Part of a small language model's weights: untied embeddings.
Each number is 200 + 30 x the weight over its row's rms, rounded and kept within 0 to 999. Layers, rows and columns count from 0. The size before them is the row's rms in percent of the matrix's.

# layer 7 MLP up, 1536x384, rms 0.128, rows 1036-1108, columns 192-287
098,163,201,259,257,182,206,187,200,213,196,240,268,197,232,191,202,222,156,171,211,115,225,239,199,163,179,208,203,189,182,224,178,161,142,208,162,191,217,167,209,199,224,231,221,170,187,165,173,204,183,223,186,184,191,194,218,222,220,197,219,262,167,202,147,146,199,215,200,241,199,215,142,204,164,192,186,204,140,205,226,218,109,193,227,237,232,227,148,243,196,232,211,218,213,137,218
091,163,218,210,182,187,208,267,211,198,190,168,193,221,233,233,197,214,156,220,198,196,199,173,205,229,188,192,193,201,156,218,188,205,247,245,210,138,209,176,216,176,221,238,244,167,186,290,216,181,160,191,191,195,158,161,178,228,189,220,225,246,202,240,172,177,214,233,118,167,215,264,222,153,239,204,202,200,227,216,212,272,206,243,210,158,236,187,211,264,193,200,205,158,192,144,248
092,234,227,196,227,171,275,229,196,217,182,206,196,182,207,254,164,241,229,245,241,244,222,205,238,195,238,127,258,261,172,214,224,186,190,188,198,192,241,208,140,208,204,193,207,174,232,259,152,136,223,223,184,237,222,203,224,206,231,212,194,209,197,172,206,220,148,198,210,186,201,194,114,268,241,203,203,205,162,201,255,199,223,202,210,209,215,182,207,236,198,190,208,205,172,230,197
096,158,233,200,222,225,201,200,166,198,204,200,202,209,224,228,202,209,155,208,208,198,208,162,188,136,190,199,164,160,184,159,170,252,178,189,171,185,206,215,150,240,197,241,229,238,180,175,240,211,215,143,221,216,201,210,184,184,149,146,228,181,191,157,202,181,178,168,183,158,158,162,154,217,172,188,224,194,175,176,272,184,205,229,207,188,175,226,173,222,228,187,227,197,240,173,204
109,208,215,150,228,220,191,277,226,225,240,174,186,205,190,172,197,267,210,173,209,233,216,216,231,185,174,176,187,200,182,211,177,251,256,231,184,250,195,182,197,184,194,227,169,224,193,218,231,168,199,170,212,172,174,192,212,214,221,235,215,210,234,182,228,195,165,224,175,204,180,177,157,178,211,147,209,181,178,192,220,256,196,191,163,183,202,201,176,229,180,217,148,202,197,225,257
092,196,184,163,177,164,160,209,238,173,184,183,228,164,236,186,180,214,211,190,210,171,164,181,230,226,205,162,170,175,165,166,200,225,173,208,159,216,168,207,167,196,185,160,205,159,197,199,198,239,199,214,188,216,238,192,222,192,200,142,215,197,176,144,254,188,163,183,180,234,174,188,192,150,184,223,244,246,201,188,197,237,182,210,266,179,235,213,203,190,214,226,216,256,291,202,235
110,200,234,196,196,212,203,182,189,184,203,245,215,182,144,202,233,229,207,139,160,167,190,235,255,184,197,229,215,191,208,194,167,170,261,233,139,238,177,213,214,233,187,183,182,128,182,246,232,210,199,184,179,137,213,193,202,203,177,202,222,193,187,250,185,179,246,244,247,203,249,209,165,238,258,205,207,156,202,200,203,245,213,158,174,176,233,286,211,183,200,203,202,171,184,171,211
094,256,223,217,177,136,186,172,217,235,200,128,182,207,190,199,259,241,182,201,143,199,247,163,185,181,201,196,235,229,241,230,181,188,155,224,208,219,182,230,228,182,246,201,194,201,171,244,171,159,200,193,173,218,261,255,196,172,256,214,186,192,189,251,165,203,214,200,240,273,202,181,207,194,159,185,159,173,157,187,158,207,169,204,201,223,122,170,239,167,168,163,183,198,195,205,159
095,204,194,212,236,156,213,188,182,140,172,167,194,186,216,249,214,148,223,173,186,191,190,224,208,209,193,221,205,213,235,188,188,197,234,185,178,208,210,179,199,148,184,184,151,173,220,216,197,199,227,177,266,231,234,187,200,219,215,187,137,194,193,211,212,138,198,216,148,187,238,192,194,197,242,193,179,206,229,169,154,227,222,188,226,213,225,150,221,150,187,186,173,179,175,178,231
109,246,204,216,218,223,177,217,177,215,164,236,206,211,200,163,228,229,181,223,151,169,212,235,154,223,141,190,184,182,188,163,240,216,178,181,111,155,175,191,198,190,209,186,208,196,182,217,215,159,199,215,206,185,276,200,228,204,187,218,189,180,221,161,163,172,187,242,218,203,224,188,228,199,169,212,215,228,172,229,184,216,201,233,175,216,217,246,177,154,168,242,161,244,228,176,178
105,216,135,178,178,257,217,202,194,196,245,271,249,234,168,211,256,183,217,215,164,219,227,179,202,198,220,194,189,159,158,237,218,223,235,139,209,160,225,166,181,233,221,183,246,190,204,242,205,200,216,174,173,248,196,229,202,191,198,178,192,233,194,216,209,216,221,217,179,159,211,189,251,215,191,203,191,165,147,221,164,192,264,190,235,216,200,209,228,187,194,256,152,200,195,200,227
109,208,246,199,164,252,181,198,250,169,181,149,204,173,211,184,236,227,211,173,193,215,205,197,200,199,217,180,133,269,229,189,215,161,192,211,202,200,233,221,226,214,213,202,243,203,191,221,218,213,286,199,237,218,192,244,197,247,228,193,201,223,171,196,165,198,189,193,224,253,217,249,259,154,220,191,188,231,206,204,200,163,188,245,132,202,160,185,110,151,230,176,159,168,124,241,204
109,225,199,188,249,216,204,145,238,205,169,179,199,219,209,198,214,161,209,122,197,151,286,167,251,216,170,159,214,226,248,184,249,208,214,168,237,167,254,227,199,173,245,249,187,148,175,221,181,216,228,211,262,166,223,205,224,197,221,248,237,239,244,190,212,211,257,204,221,195,228,229,164,199,180,237,205,191,154,195,205,147,238,232,201,171,226,213,238,197,188,214,209,232,182,215,261
103,185,177,190,155,170,167,225,217,179,203,155,231,197,219,175,201,159,143,193,233,199,204,196,205,160,223,214,221,181,219,196,196,195,229,220,174,216,227,172,220,84,219,223,212,228,172,240,171,220,192,167,178,182,197,238,216,259,240,189,226,188,236,213,210,193,190,197,205,221,196,227,211,183,309,232,187,184,228,215,173,187,184,200,219,143,176,147,196,182,215,194,184,194,219,228,261
095,265,135,223,146,200,188,186,246,215,228,161,184,221,252,165,209,252,220,244,189,162,182,197,190,192,250,186,223,167,165,171,199,136,198,168,184,206,125,170,185,193,194,233,209,219,139,209,214,191,152,219,206,181,212,182,218,243,185,219,195,215,162,208,211,156,178,167,201,179,216,191,225,240,168,180,143,211,218,154,219,174,200,185,211,225,205,251,206,193,210,186,162,228,220,167,218
110,212,179,218,159,227,171,119,235,173,166,209,197,234,233,188,235,143,211,193,232,209,262,222,165,195,300,209,187,211,239,193,203,189,187,238,225,201,191,206,237,168,206,221,166,180,163,221,212,203,164,204,262,133,222,180,197,202,189,232,190,166,232,209,192,199,240,198,173,166,171,199,214,180,210,227,160,170,225,227,228,223,175,187,142,234,183,170,163,191,230,263,171,181,202,248,191
114,205,210,202,115,153,190,191,220,167,205,189,180,207,229,185,212,215,187,211,236,182,184,153,225,191,188,194,210,222,175,208,213,190,205,198,180,215,193,217,199,187,178,184,203,185,189,220,170,194,204,233,187,217,173,189,150,259,231,182,211,178,236,246,208,205,188,182,180,192,216,209,243,196,163,171,150,186,222,207,235,167,262,192,146,189,208,198,174,238,180,220,184,158,198,207,173
100,194,220,215,191,200,159,239,166,156,213,195,207,233,216,202,213,248,229,225,180,207,203,169,208,182,184,168,153,222,247,205,212,220,175,175,171,188,146,255,194,171,235,163,167,208,161,283,205,178,188,194,230,229,214,182,252,190,159,163,217,223,175,213,170,195,218,177,179,204,138,145,184,204,195,165,179,193,200,189,222,200,215,233,262,193,218,156,246,202,222,196,146,204,192,215,163
103,214,163,226,195,159,221,134,146,156,191,164,177,228,201,194,212,207,187,226,224,193,190,201,214,190,145,244,196,172,215,213,246,230,184,147,213,200,162,240,238,263,226,138,185,239,237,236,222,153,182,149,184,226,146,202,273,165,229,171,183,169,155,223,166,194,219,231,174,178,157,209,169,201,163,200,187,227,194,156,206,207,138,203,196,140,196,224,162,179,228,227,170,195,222,183,205
097,266,187,255,139,147,196,166,239,223,241,163,194,186,215,229,191,185,165,242,210,165,148,192,224,127,242,153,239,230,196,230,192,197,238,217,204,156,233,184,190,205,191,210,196,205,201,219,232,249,197,152,161,209,161,182,309,210,195,205,234,189,165,181,177,176,231,207,233,181,165,218,181,160,182,170,200,201,163,224,216,176,170,213,170,171,203,199,160,222,229,220,191,250,244,171,237
094,171,221,224,246,185,186,198,154,171,216,180,194,156,185,194,221,167,170,174,135,223,245,257,228,205,182,288,185,181,176,220,164,163,221,218,207,197,180,190,215,239,217,206,196,216,192,197,149,235,222,179,220,226,220,232,182,189,180,163,215,236,213,180,245,235,175,225,171,202,198,200,199,143,187,199,186,190,191,195,303,193,192,180,163,211,198,176,243,241,201,180,190,182,192,165,175
093,216,228,184,209,149,221,192,190,181,184,253,219,248,230,195,245,167,233,195,230,234,215,188,233,200,182,169,216,217,249,168,145,191,210,203,177,218,217,156,213,262,188,208,195,208,174,217,221,186,227,199,222,247,224,203,201,180,254,132,261,173,268,229,193,166,184,225,188,217,210,218,119,236,186,236,162,182,246,157,247,174,192,186,253,209,158,217,212,162,262,202,180,189,171,151,224
095,237,200,241,147,175,221,247,203,175,199,247,183,185,236,215,205,244,234,202,201,203,205,187,186,209,145,179,187,128,186,182,263,213,182,173,206,117,251,196,154,203,175,170,226,195,177,257,174,166,243,254,216,184,225,177,204,198,206,264,203,247,232,164,193,229,249,213,150,219,217,205,261,180,259,163,211,207,176,239,225,251,225,252,215,139,230,221,198,236,252,132,226,203,172,228,169
098,226,181,233,202,220,215,184,254,184,212,230,211,143,184,150,202,173,249,186,174,177,206,202,232,197,170,172,199,236,206,213,168,166,212,185,141,171,188,225,220,180,226,205,264,200,231,250,210,214,220,189,195,269,193,244,227,201,157,155,258,172,134,192,196,200,194,222,210,176,194,197,194,224,150,194,254,225,187,246,201,225,192,176,184,229,175,188,221,229,218,211,182,119,215,212,241
097,180,192,191,187,223,206,241,199,218,213,181,215,202,193,148,207,220,137,224,197,144,220,176,222,175,229,171,235,191,139,168,208,189,217,199,217,248,220,181,214,210,186,237,178,189,211,184,232,231,200,236,241,229,226,246,207,147,151,219,199,233,227,173,167,200,125,213,233,177,185,185,151,223,186,184,190,272,183,195,216,244,167,192,169,202,245,220,224,212,167,184,216,183,199,225,235
092,211,211,163,218,191,234,196,213,239,221,237,213,213,248,209,187,204,208,216,190,206,213,191,203,233,224,191,223,205,239,161,188,223,228,191,204,249,207,225,218,217,220,174,160,196,213,233,251,158,214,215,156,144,151,262,245,230,209,174,202,282,212,217,178,213,161,162,154,219,162,215,211,183,200,186,215,197,200,220,175,223,208,208,205,169,216,203,198,165,204,172,165,191,205,228,226
100,198,187,199,175,253,174,120,239,236,257,182,226,216,161,170,191,185,203,153,223,220,219,196,207,144,213,151,180,224,184,198,263,171,172,187,164,135,218,227,191,223,208,137,169,196,189,268,214,244,159,152,231,215,182,185,233,249,250,226,197,238,222,228,194,216,246,203,233,182,206,194,194,207,210,227,205,164,166,213,193,285,160,204,183,253,184,190,254,200,184,231,193,210,163,192,221
106,207,201,159,229,239,212,155,208,199,191,189,211,169,216,181,192,166,163,165,165,234,233,175,189,184,215,206,163,166,235,158,200,163,202,210,190,206,245,247,198,197,150,256,270,204,228,177,181,160,189,226,194,202,185,263,174,191,209,199,224,213,181,221,128,250,232,199,178,188,148,145,154,183,197,188,193,184,155,195,235,244,190,193,200,256,196,209,132,167,237,234,235,189,221,251,185
110,202,201,148,175,193,180,180,188,207,207,179,233,192,161,216,163,254,231,225,173,189,166,185,155,236,198,175,146,198,175,219,166,149,203,212,221,177,181,194,198,205,202,213,189,262,198,231,226,182,217,198,227,183,188,266,191,211,165,198,201,198,193,222,234,179,184,224,173,231,193,228,219,170,149,216,248,159,248,197,169,160,181,188,195,159,180,158,198,152,251,168,231,180,189,211,229
098,224,214,179,200,220,219,152,203,169,220,154,214,215,225,206,176,199,181,251,195,142,202,218,186,123,221,192,188,148,224,198,206,209,164,199,173,174,206,190,190,184,173,195,194,196,215,212,160,206,163,229,255,168,208,246,225,221,222,222,232,210,245,166,219,209,215,175,244,140,183,160,209,229,251,165,264,169,233,187,189,201,184,152,239,175,215,206,193,183,184,150,174,210,160,190,169
098,147,214,199,208,226,189,190,197,240,186,193,256,238,234,216,255,182,184,238,183,201,204,174,194,178,167,173,218,254,206,191,226,202,218,223,237,207,232,227,189,199,230,146,253,220,262,216,161,190,185,187,197,175,203,208,208,185,144,225,263,214,177,170,198,146,157,204,214,198,169,198,197,223,197,159,205,215,225,223,161,193,210,178,207,239,167,166,206,197,214,254,211,181,159,215,152
097,183,181,159,235,190,214,202,221,156,170,200,225,227,175,203,231,249,192,196,214,177,170,216,200,160,203,226,260,225,178,239,195,190,235,224,158,111,150,184,236,206,222,163,172,223,158,186,187,170,171,222,225,213,229,178,190,181,199,217,238,189,208,196,211,205,186,177,279,183,189,191,200,227,193,219,207,190,183,240,178,228,176,221,187,174,202,203,194,206,156,223,220,237,217,201,253
099,208,237,168,211,230,228,180,192,210,204,192,202,212,173,217,151,180,215,173,213,199,214,223,193,214,201,195,242,159,187,211,214,183,172,200,215,166,242,175,255,250,176,223,245,175,219,247,250,161,196,205,209,190,183,196,227,222,199,216,201,155,207,193,207,192,160,239,210,182,226,185,230,203,199,146,225,197,222,216,225,209,136,136,228,216,123,182,208,254,204,114,209,172,164,207,217
100,211,203,204,228,199,161,209,219,212,258,166,257,178,223,192,211,205,199,233,234,177,251,189,242,131,179,230,205,200,194,199,202,227,157,191,187,231,229,175,206,186,195,217,199,220,125,233,204,255,166,180,182,155,259,194,206,206,233,190,212,269,178,224,179,191,140,189,170,244,171,210,135,157,235,148,193,167,189,229,269,149,218,231,184,166,174,202,260,172,211,172,227,157,192,225,194
097,227,232,137,195,227,201,107,187,170,187,149,159,191,172,180,198,194,194,253,194,231,253,226,210,171,204,144,220,225,196,215,173,191,238,174,194,238,183,196,167,206,178,208,155,230,225,254,188,210,197,169,217,195,173,196,244,221,248,203,252,193,189,189,226,172,214,231,180,212,202,198,242,202,190,246,173,299,218,214,190,219,138,249,174,249,204,211,169,200,168,202,242,214,187,173,239
096,236,186,192,152,179,256,179,194,179,261,208,192,190,188,156,228,141,170,227,248,178,216,246,217,226,190,225,148,202,227,189,182,207,182,201,175,147,184,161,153,193,208,216,205,188,246,148,201,183,223,218,217,235,243,254,186,253,186,240,272,215,201,228,169,203,179,153,172,205,146,165,219,232,159,205,236,213,195,186,169,231,195,209,206,223,175,177,162,208,144,162,198,201,197,146,183
096,262,244,202,190,214,176,220,180,176,146,207,220,164,216,254,197,273,195,200,135,164,225,211,189,252,183,235,206,217,159,191,202,242,196,253,193,157,214,206,234,218,189,177,209,257,203,150,178,178,195,227,204,142,226,229,164,235,203,213,193,178,211,232,221,188,181,259,197,178,171,219,223,190,207,242,176,142,215,197,160,198,210,250,224,205,137,146,182,202,248,187,176,246,193,199,227
114,186,208,235,162,154,194,204,231,195,204,227,173,206,232,144,214,148,170,167,185,158,204,202,173,245,211,242,190,200,150,204,229,216,203,214,118,190,198,208,203,191,201,191,167,216,196,208,196,196,149,216,182,177,164,189,211,266,190,178,174,181,251,232,163,180,212,163,142,182,196,192,198,224,235,227,161,265,178,244,227,192,221,148,267,202,132,221,197,222,168,240,235,222,161,205,226
101,257,201,221,220,220,153,157,198,227,199,157,234,225,193,217,213,204,179,199,225,120,221,191,163,197,147,212,229,216,183,212,180,159,196,167,154,240,171,238,188,206,247,251,213,192,207,186,242,193,213,179,205,225,172,209,201,216,178,213,193,210,230,240,171,144,195,154,205,201,225,173,232,271,183,172,222,187,244,225,188,196,251,202,201,206,201,211,185,211,185,276,205,250,262,146,183
108,170,193,262,238,237,201,237,190,182,221,165,200,179,248,188,186,191,200,191,237,171,138,197,197,142,215,173,192,168,226,152,263,232,132,210,214,217,235,208,157,210,187,214,231,215,168,245,207,182,212,241,229,228,196,185,222,237,176,166,257,206,219,141,195,120,180,234,209,184,187,270,155,189,211,230,219,203,211,214,163,209,149,236,269,193,153,177,172,202,178,247,154,168,182,186,206
095,201,203,206,230,203,197,233,156,254,195,221,145,196,162,224,277,215,212,226,200,194,218,191,142,158,192,205,211,217,129,200,205,182,216,231,162,217,199,205,214,105,243,248,144,153,212,207,182,176,217,187,183,217,222,182,215,194,187,193,236,169,220,211,222,223,179,224,188,171,202,179,198,215,237,189,206,158,232,155,175,153,217,182,190,197,185,207,232,177,196,169,185,213,181,187,179
100,167,230,253,180,283,223,197,234,197,197,203,172,182,169,257,190,230,171,177,251,196,167,211,243,137,140,205,207,212,206,214,147,222,214,198,221,205,184,167,225,164,199,148,246,200,232,221,235,217,178,221,249,185,196,200,155,194,183,221,184,166,211,204,217,149,190,200,231,238,208,192,202,188,143,150,161,200,199,184,167,196,218,220,175,154,174,174,207,164,169,238,195,220,171,193,166
094,264,218,127,216,155,172,183,158,207,192,239,200,193,202,256,187,187,170,171,213,191,212,206,189,162,188,211,232,221,215,231,186,207,151,221,180,182,201,189,157,182,172,190,165,207,179,200,197,183,221,155,236,194,200,221,233,218,177,212,240,203,145,131,194,144,158,227,188,240,234,152,202,276,201,225,213,215,179,232,195,163,230,216,182,198,206,192,185,194,241,170,223,160,185,246,201
102,233,179,229,244,205,206,191,199,190,236,224,208,162,197,230,233,152,165,230,253,189,238,210,220,196,223,231,194,209,184,227,189,206,178,240,194,200,263,204,249,139,178,233,205,180,230,210,214,198,253,247,186,178,187,177,165,212,171,175,290,205,163,212,194,233,188,212,207,202,151,250,184,209,164,185,199,240,213,159,213,214,194,177,174,231,169,213,196,181,203,203,195,184,241,151,218
101,193,190,177,185,125,187,170,220,196,223,237,223,208,238,182,179,188,205,195,219,238,180,201,208,178,215,239,163,145,190,193,197,223,216,272,255,163,187,246,207,178,176,194,262,234,244,184,175,226,209,222,163,197,204,153,168,253,162,221,193,186,227,181,183,217,208,236,166,175,248,267,156,233,261,228,232,151,235,187,200,223,191,252,244,210,100,206,211,207,258,232,230,175,143,196,187
099,165,215,233,199,190,249,134,262,229,176,173,184,223,211,220,203,234,215,185,272,188,186,215,226,152,214,194,212,202,243,192,223,278,177,155,243,226,206,119,224,209,182,212,179,139,211,169,160,220,221,150,154,178,199,214,205,239,118,222,195,230,160,181,189,142,159,218,202,185,188,212,197,222,224,254,226,162,220,246,215,208,183,169,214,220,164,188,178,150,215,174,180,185,230,184,202
090,247,198,215,203,185,206,186,177,172,171,194,219,156,227,246,156,185,159,176,218,218,216,195,163,248,225,248,215,174,215,217,169,198,191,185,130,112,192,276,157,181,187,135,173,207,183,200,152,204,227,190,194,204,178,205,173,215,211,127,208,193,176,181,177,136,222,221,220,189,162,179,240,186,198,188,194,172,150,204,212,158,153,153,219,156,168,211,157,211,196,171,215,187,197,177,212
098,242,271,212,207,191,229,227,168,182,197,181,200,246,190,164,197,248,191,147,194,206,174,160,252,183,218,191,244,154,238,187,112,177,264,210,152,195,233,188,211,162,197,223,234,220,220,201,250,208,124,198,187,174,276,178,262,217,186,214,216,231,146,188,169,223,168,205,195,215,155,120,167,187,245,260,159,173,199,174,192,200,233,215,205,215,169,190,200,222,200,220,156,170,131,223,204
101,173,184,213,247,274,235,181,204,175,201,212,201,140,281,208,208,264,181,176,255,188,211,224,196,191,182,242,262,196,220,209,299,221,157,174,169,234,183,200,185,220,161,177,295,189,126,172,172,233,257,168,126,177,155,217,207,240,238,214,271,199,147,162,176,196,201,213,219,232,155,198,209,218,209,196,238,154,237,223,201,190,188,226,237,229,227,183,192,193,217,208,176,196,189,179,180
097,168,197,191,231,170,143,206,155,198,189,197,199,183,154,264,200,239,188,166,198,194,198,207,164,164,170,157,236,209,170,203,227,240,146,178,189,194,196,267,142,180,200,229,151,240,190,161,186,203,201,199,200,227,159,160,217,133,122,206,207,267,121,204,215,200,179,180,202,181,259,207,228,202,195,201,234,215,229,185,202,195,209,139,212,273,217,241,127,244,229,196,183,157,221,289,210
091,193,163,212,189,230,218,156,155,218,246,185,193,250,209,185,246,212,145,180,139,209,138,194,209,165,246,206,226,202,238,210,186,152,227,188,154,229,209,188,190,200,197,202,217,193,184,236,183,194,270,241,221,233,184,214,173,152,178,196,216,204,228,229,243,194,237,174,210,131,176,217,179,194,191,280,176,198,217,225,202,207,218,202,156,156,146,168,230,240,209,147,248,193,202,169,227
097,178,180,207,192,220,229,179,179,156,209,160,212,203,235,168,212,276,239,154,208,256,226,225,173,159,215,219,168,164,199,199,172,228,258,268,159,215,211,254,266,165,152,188,156,169,178,255,213,163,169,156,213,193,224,226,216,164,204,80,234,188,213,188,245,221,178,197,197,180,211,196,214,127,220,207,210,216,203,240,153,225,181,203,196,191,154,202,177,193,183,192,248,189,189,242,178
091,181,222,219,198,176,239,159,225,175,194,222,161,198,198,224,221,214,141,205,162,187,233,182,187,205,203,192,230,192,168,218,172,178,222,166,214,206,205,268,168,186,217,175,162,194,220,188,232,190,229,178,225,196,249,187,200,275,224,219,196,184,190,213,218,173,247,226,189,203,157,154,187,161,172,173,223,159,149,168,221,191,210,212,204,140,202,210,187,258,157,198,215,234,239,216,217
089,146,184,207,193,192,175,195,196,208,224,215,195,233,146,194,198,182,205,208,186,168,184,173,236,157,159,197,142,174,225,208,212,196,222,189,195,169,171,181,151,187,193,195,173,191,241,217,158,177,233,209,254,180,178,185,259,194,188,211,211,148,179,147,239,209,216,227,188,180,193,182,195,276,207,147,181,258,187,204,211,232,145,214,191,192,176,214,229,179,235,180,229,155,247,206,178
108,245,218,166,176,176,180,179,210,224,157,197,119,223,175,150,210,192,230,137,208,162,235,186,192,195,200,177,141,216,237,207,200,161,202,217,205,180,207,236,226,131,173,230,186,183,215,159,248,182,194,192,194,221,204,201,171,136,152,145,219,210,183,214,191,180,127,193,228,178,173,224,219,217,161,275,209,186,159,223,226,183,192,199,195,209,174,191,150,145,171,211,171,188,222,177,219
099,228,252,187,175,145,193,213,201,187,222,248,219,183,195,233,203,229,226,181,190,229,206,186,162,201,239,169,252,234,123,151,174,208,198,213,242,232,198,196,225,195,232,177,171,198,188,189,255,190,178,210,171,190,252,197,195,234,197,208,205,157,197,283,189,181,219,171,218,217,238,199,234,174,222,218,191,168,198,192,177,171,214,244,177,176,185,215,239,249,217,258,181,174,188,213,186
104,201,198,236,212,177,201,219,193,166,216,197,208,169,201,188,218,255,231,248,127,188,215,177,189,215,187,242,214,169,229,183,255,192,211,232,237,170,248,266,177,191,226,182,221,173,184,219,185,231,217,141,176,182,176,184,162,225,191,227,255,237,213,200,213,207,188,233,225,161,145,224,202,182,244,172,203,208,237,231,204,223,228,200,262,234,168,202,208,252,237,156,180,213,218,231,215
100,248,229,210,243,256,187,211,228,176,208,226,240,258,185,242,168,213,163,183,180,120,199,189,216,191,150,190,192,170,220,174,167,199,168,185,183,204,194,243,150,208,211,215,198,213,166,265,175,197,183,202,195,265,188,221,220,227,272,149,180,201,223,207,213,226,229,191,191,239,189,188,182,240,181,232,178,140,193,235,215,182,190,210,213,206,180,190,252,210,179,170,266,184,209,211,203
099,216,248,213,176,150,170,179,175,178,202,220,211,193,228,188,180,250,210,172,189,192,159,179,242,219,233,263,211,196,220,191,190,216,248,198,160,223,178,208,165,233,233,231,231,207,196,221,193,147,192,237,207,162,184,211,206,227,252,200,207,223,221,221,244,257,224,266,189,185,174,180,176,213,224,219,164,171,163,226,153,200,211,236,199,152,203,189,174,203,200,189,231,205,220,214,195
113,175,216,221,227,212,207,169,183,193,209,213,180,224,212,231,177,146,217,223,241,205,204,159,185,212,192,153,189,210,211,199,194,276,208,156,215,231,178,179,269,168,177,199,232,300,195,238,212,179,202,222,255,204,221,185,203,219,188,205,232,160,210,194,182,166,168,161,203,190,150,222,221,199,198,171,252,208,182,192,248,252,180,155,199,186,222,204,204,176,186,237,221,192,127,199,229
095,247,163,150,202,187,190,268,191,153,163,221,238,173,161,230,180,195,192,184,174,197,158,144,204,185,243,198,204,209,210,203,219,201,221,157,203,210,239,177,193,218,187,136,219,243,203,193,189,137,201,189,164,220,217,222,237,199,198,185,228,231,229,211,223,152,170,149,261,215,168,167,217,148,210,195,184,170,218,224,240,223,130,115,177,162,202,208,229,206,185,227,167,232,186,221,172
086,210,206,221,209,240,156,212,197,146,211,161,196,239,242,214,208,275,231,176,200,198,212,200,220,257,202,157,192,156,190,210,155,184,160,176,139,184,180,208,235,192,168,226,261,209,202,160,161,227,249,245,223,237,194,214,190,178,241,221,135,190,178,233,184,188,238,221,183,210,195,249,173,181,163,206,221,211,213,158,131,160,190,140,242,175,188,167,213,205,212,213,174,240,185,186,269
097,246,195,168,225,289,222,238,188,195,243,180,147,263,194,156,186,216,215,201,189,183,205,199,173,172,144,181,242,155,215,224,199,229,150,166,153,182,164,191,174,150,201,192,138,212,188,171,173,217,214,250,195,230,196,216,185,201,191,249,182,199,217,139,147,177,227,161,198,211,184,260,190,139,198,242,216,244,227,198,155,232,188,155,168,198,201,199,234,198,228,117,170,187,196,229,212
103,218,224,183,209,203,176,227,244,158,228,208,173,277,237,212,224,212,168,200,220,158,211,199,204,214,163,186,276,170,212,181,163,189,249,174,229,187,193,167,175,225,192,174,207,238,174,190,184,149,190,191,210,190,168,208,190,190,167,187,209,240,181,177,161,205,185,163,205,209,171,153,197,183,216,221,187,171,222,215,183,209,206,221,201,195,219,252,160,220,193,245,256,248,196,238,205
095,146,232,246,248,171,261,207,264,216,195,181,158,268,201,199,229,192,194,230,225,197,226,127,184,210,178,185,224,209,198,223,205,193,265,215,186,198,129,133,239,188,201,170,192,187,131,164,216,229,178,201,211,252,224,208,173,209,250,217,220,180,229,163,153,181,201,188,227,217,162,179,193,199,270,166,226,219,224,219,200,180,192,234,211,181,182,222,191,185,218,154,210,130,242,200,210
105,194,143,179,176,248,181,271,220,194,188,197,284,193,234,178,239,156,180,183,165,167,235,193,172,207,148,204,192,172,155,177,196,180,226,143,210,162,180,185,175,228,230,198,215,226,143,212,142,208,259,145,245,179,208,232,195,232,207,143,188,244,188,160,256,183,188,196,195,190,207,206,191,162,160,222,202,237,206,186,192,205,257,217,211,185,183,197,217,213,192,169,126,152,195,190,190
100,188,221,229,156,149,213,211,186,195,191,170,119,187,171,208,205,249,179,191,179,175,187,213,233,192,229,217,222,167,158,224,188,258,213,202,209,158,223,138,258,187,210,220,217,237,220,254,198,168,208,173,212,187,201,217,201,254,214,196,204,183,183,142,207,196,243,254,224,200,233,214,209,197,218,123,223,193,252,187,216,205,221,145,181,234,199,213,183,212,245,184,182,244,186,239,232
097,195,152,218,166,204,158,207,212,223,227,171,184,211,211,208,201,225,225,187,216,156,216,209,177,183,198,180,227,162,200,204,255,171,174,174,226,174,240,208,176,179,185,151,210,187,202,188,120,231,207,223,194,246,168,233,191,132,123,195,195,190,173,199,209,207,220,235,190,196,221,175,205,225,212,178,181,207,217,231,174,171,280,181,201,205,200,222,194,198,207,189,212,243,194,271,177
092,221,209,187,247,142,219,249,189,203,185,239,207,233,214,229,174,197,230,241,234,185,246,204,161,166,185,215,167,217,180,253,186,205,184,173,157,196,187,195,193,174,193,121,209,235,192,223,220,229,188,182,199,209,297,219,241,139,149,200,234,178,201,219,238,183,190,166,143,207,206,128,180,216,224,204,190,192,174,216,165,159,211,171,201,220,211,214,213,205,152,232,168,186,187,192,211
106,239,194,204,191,189,169,192,264,182,233,146,257,188,191,203,183,198,190,180,214,147,183,179,161,129,222,234,175,185,166,243,195,158,228,219,233,161,231,208,226,200,209,200,188,181,201,227,171,174,192,235,248,175,216,197,188,216,191,218,255,195,170,161,207,220,190,173,217,144,244,221,187,186,190,216,231,220,205,213,216,254,181,229,191,229,206,177,209,226,209,230,149,198,131,254,203
103,147,167,198,155,167,197,219,143,189,194,157,189,164,179,161,195,168,152,200,189,178,224,167,221,178,177,203,209,211,244,231,145,211,182,277,227,225,186,205,189,187,219,198,184,241,193,190,232,201,214,234,209,181,216,186,210,243,174,246,144,162,178,195,242,207,189,170,174,134,232,190,155,243,226,239,198,156,202,203,199,152,232,177,240,141,183,209,157,239,189,221,167,208,207,197,221
097,217,214,194,189,187,206,206,190,138,252,191,199,190,234,168,193,178,175,204,193,230,234,251,193,144,214,219,176,200,163,268,210,218,187,212,155,204,218,179,203,189,213,224,243,163,193,225,147,205,210,257,149,165,205,200,174,227,200,237,211,168,131,144,230,170,228,255,228,191,229,239,238,172,172,200,157,224,189,165,217,156,179,201,219,176,205,205,218,181,193,167,196,231,170,182,226
094,215,168,234,204,178,210,204,221,192,218,182,198,159,210,212,197,215,183,181,206,222,198,220,265,148,125,179,247,164,258,190,227,251,233,206,205,243,243,245,166,226,148,191,157,135,175,210,247,223,205,187,203,220,189,115,226,256,230,246,156,212,210,209,165,255,213,181,164,210,122,196,187,172,184,230,161,200,203,149,231,182,187,148,181,255,188,161,211,205,166,170,229,227,136,217,209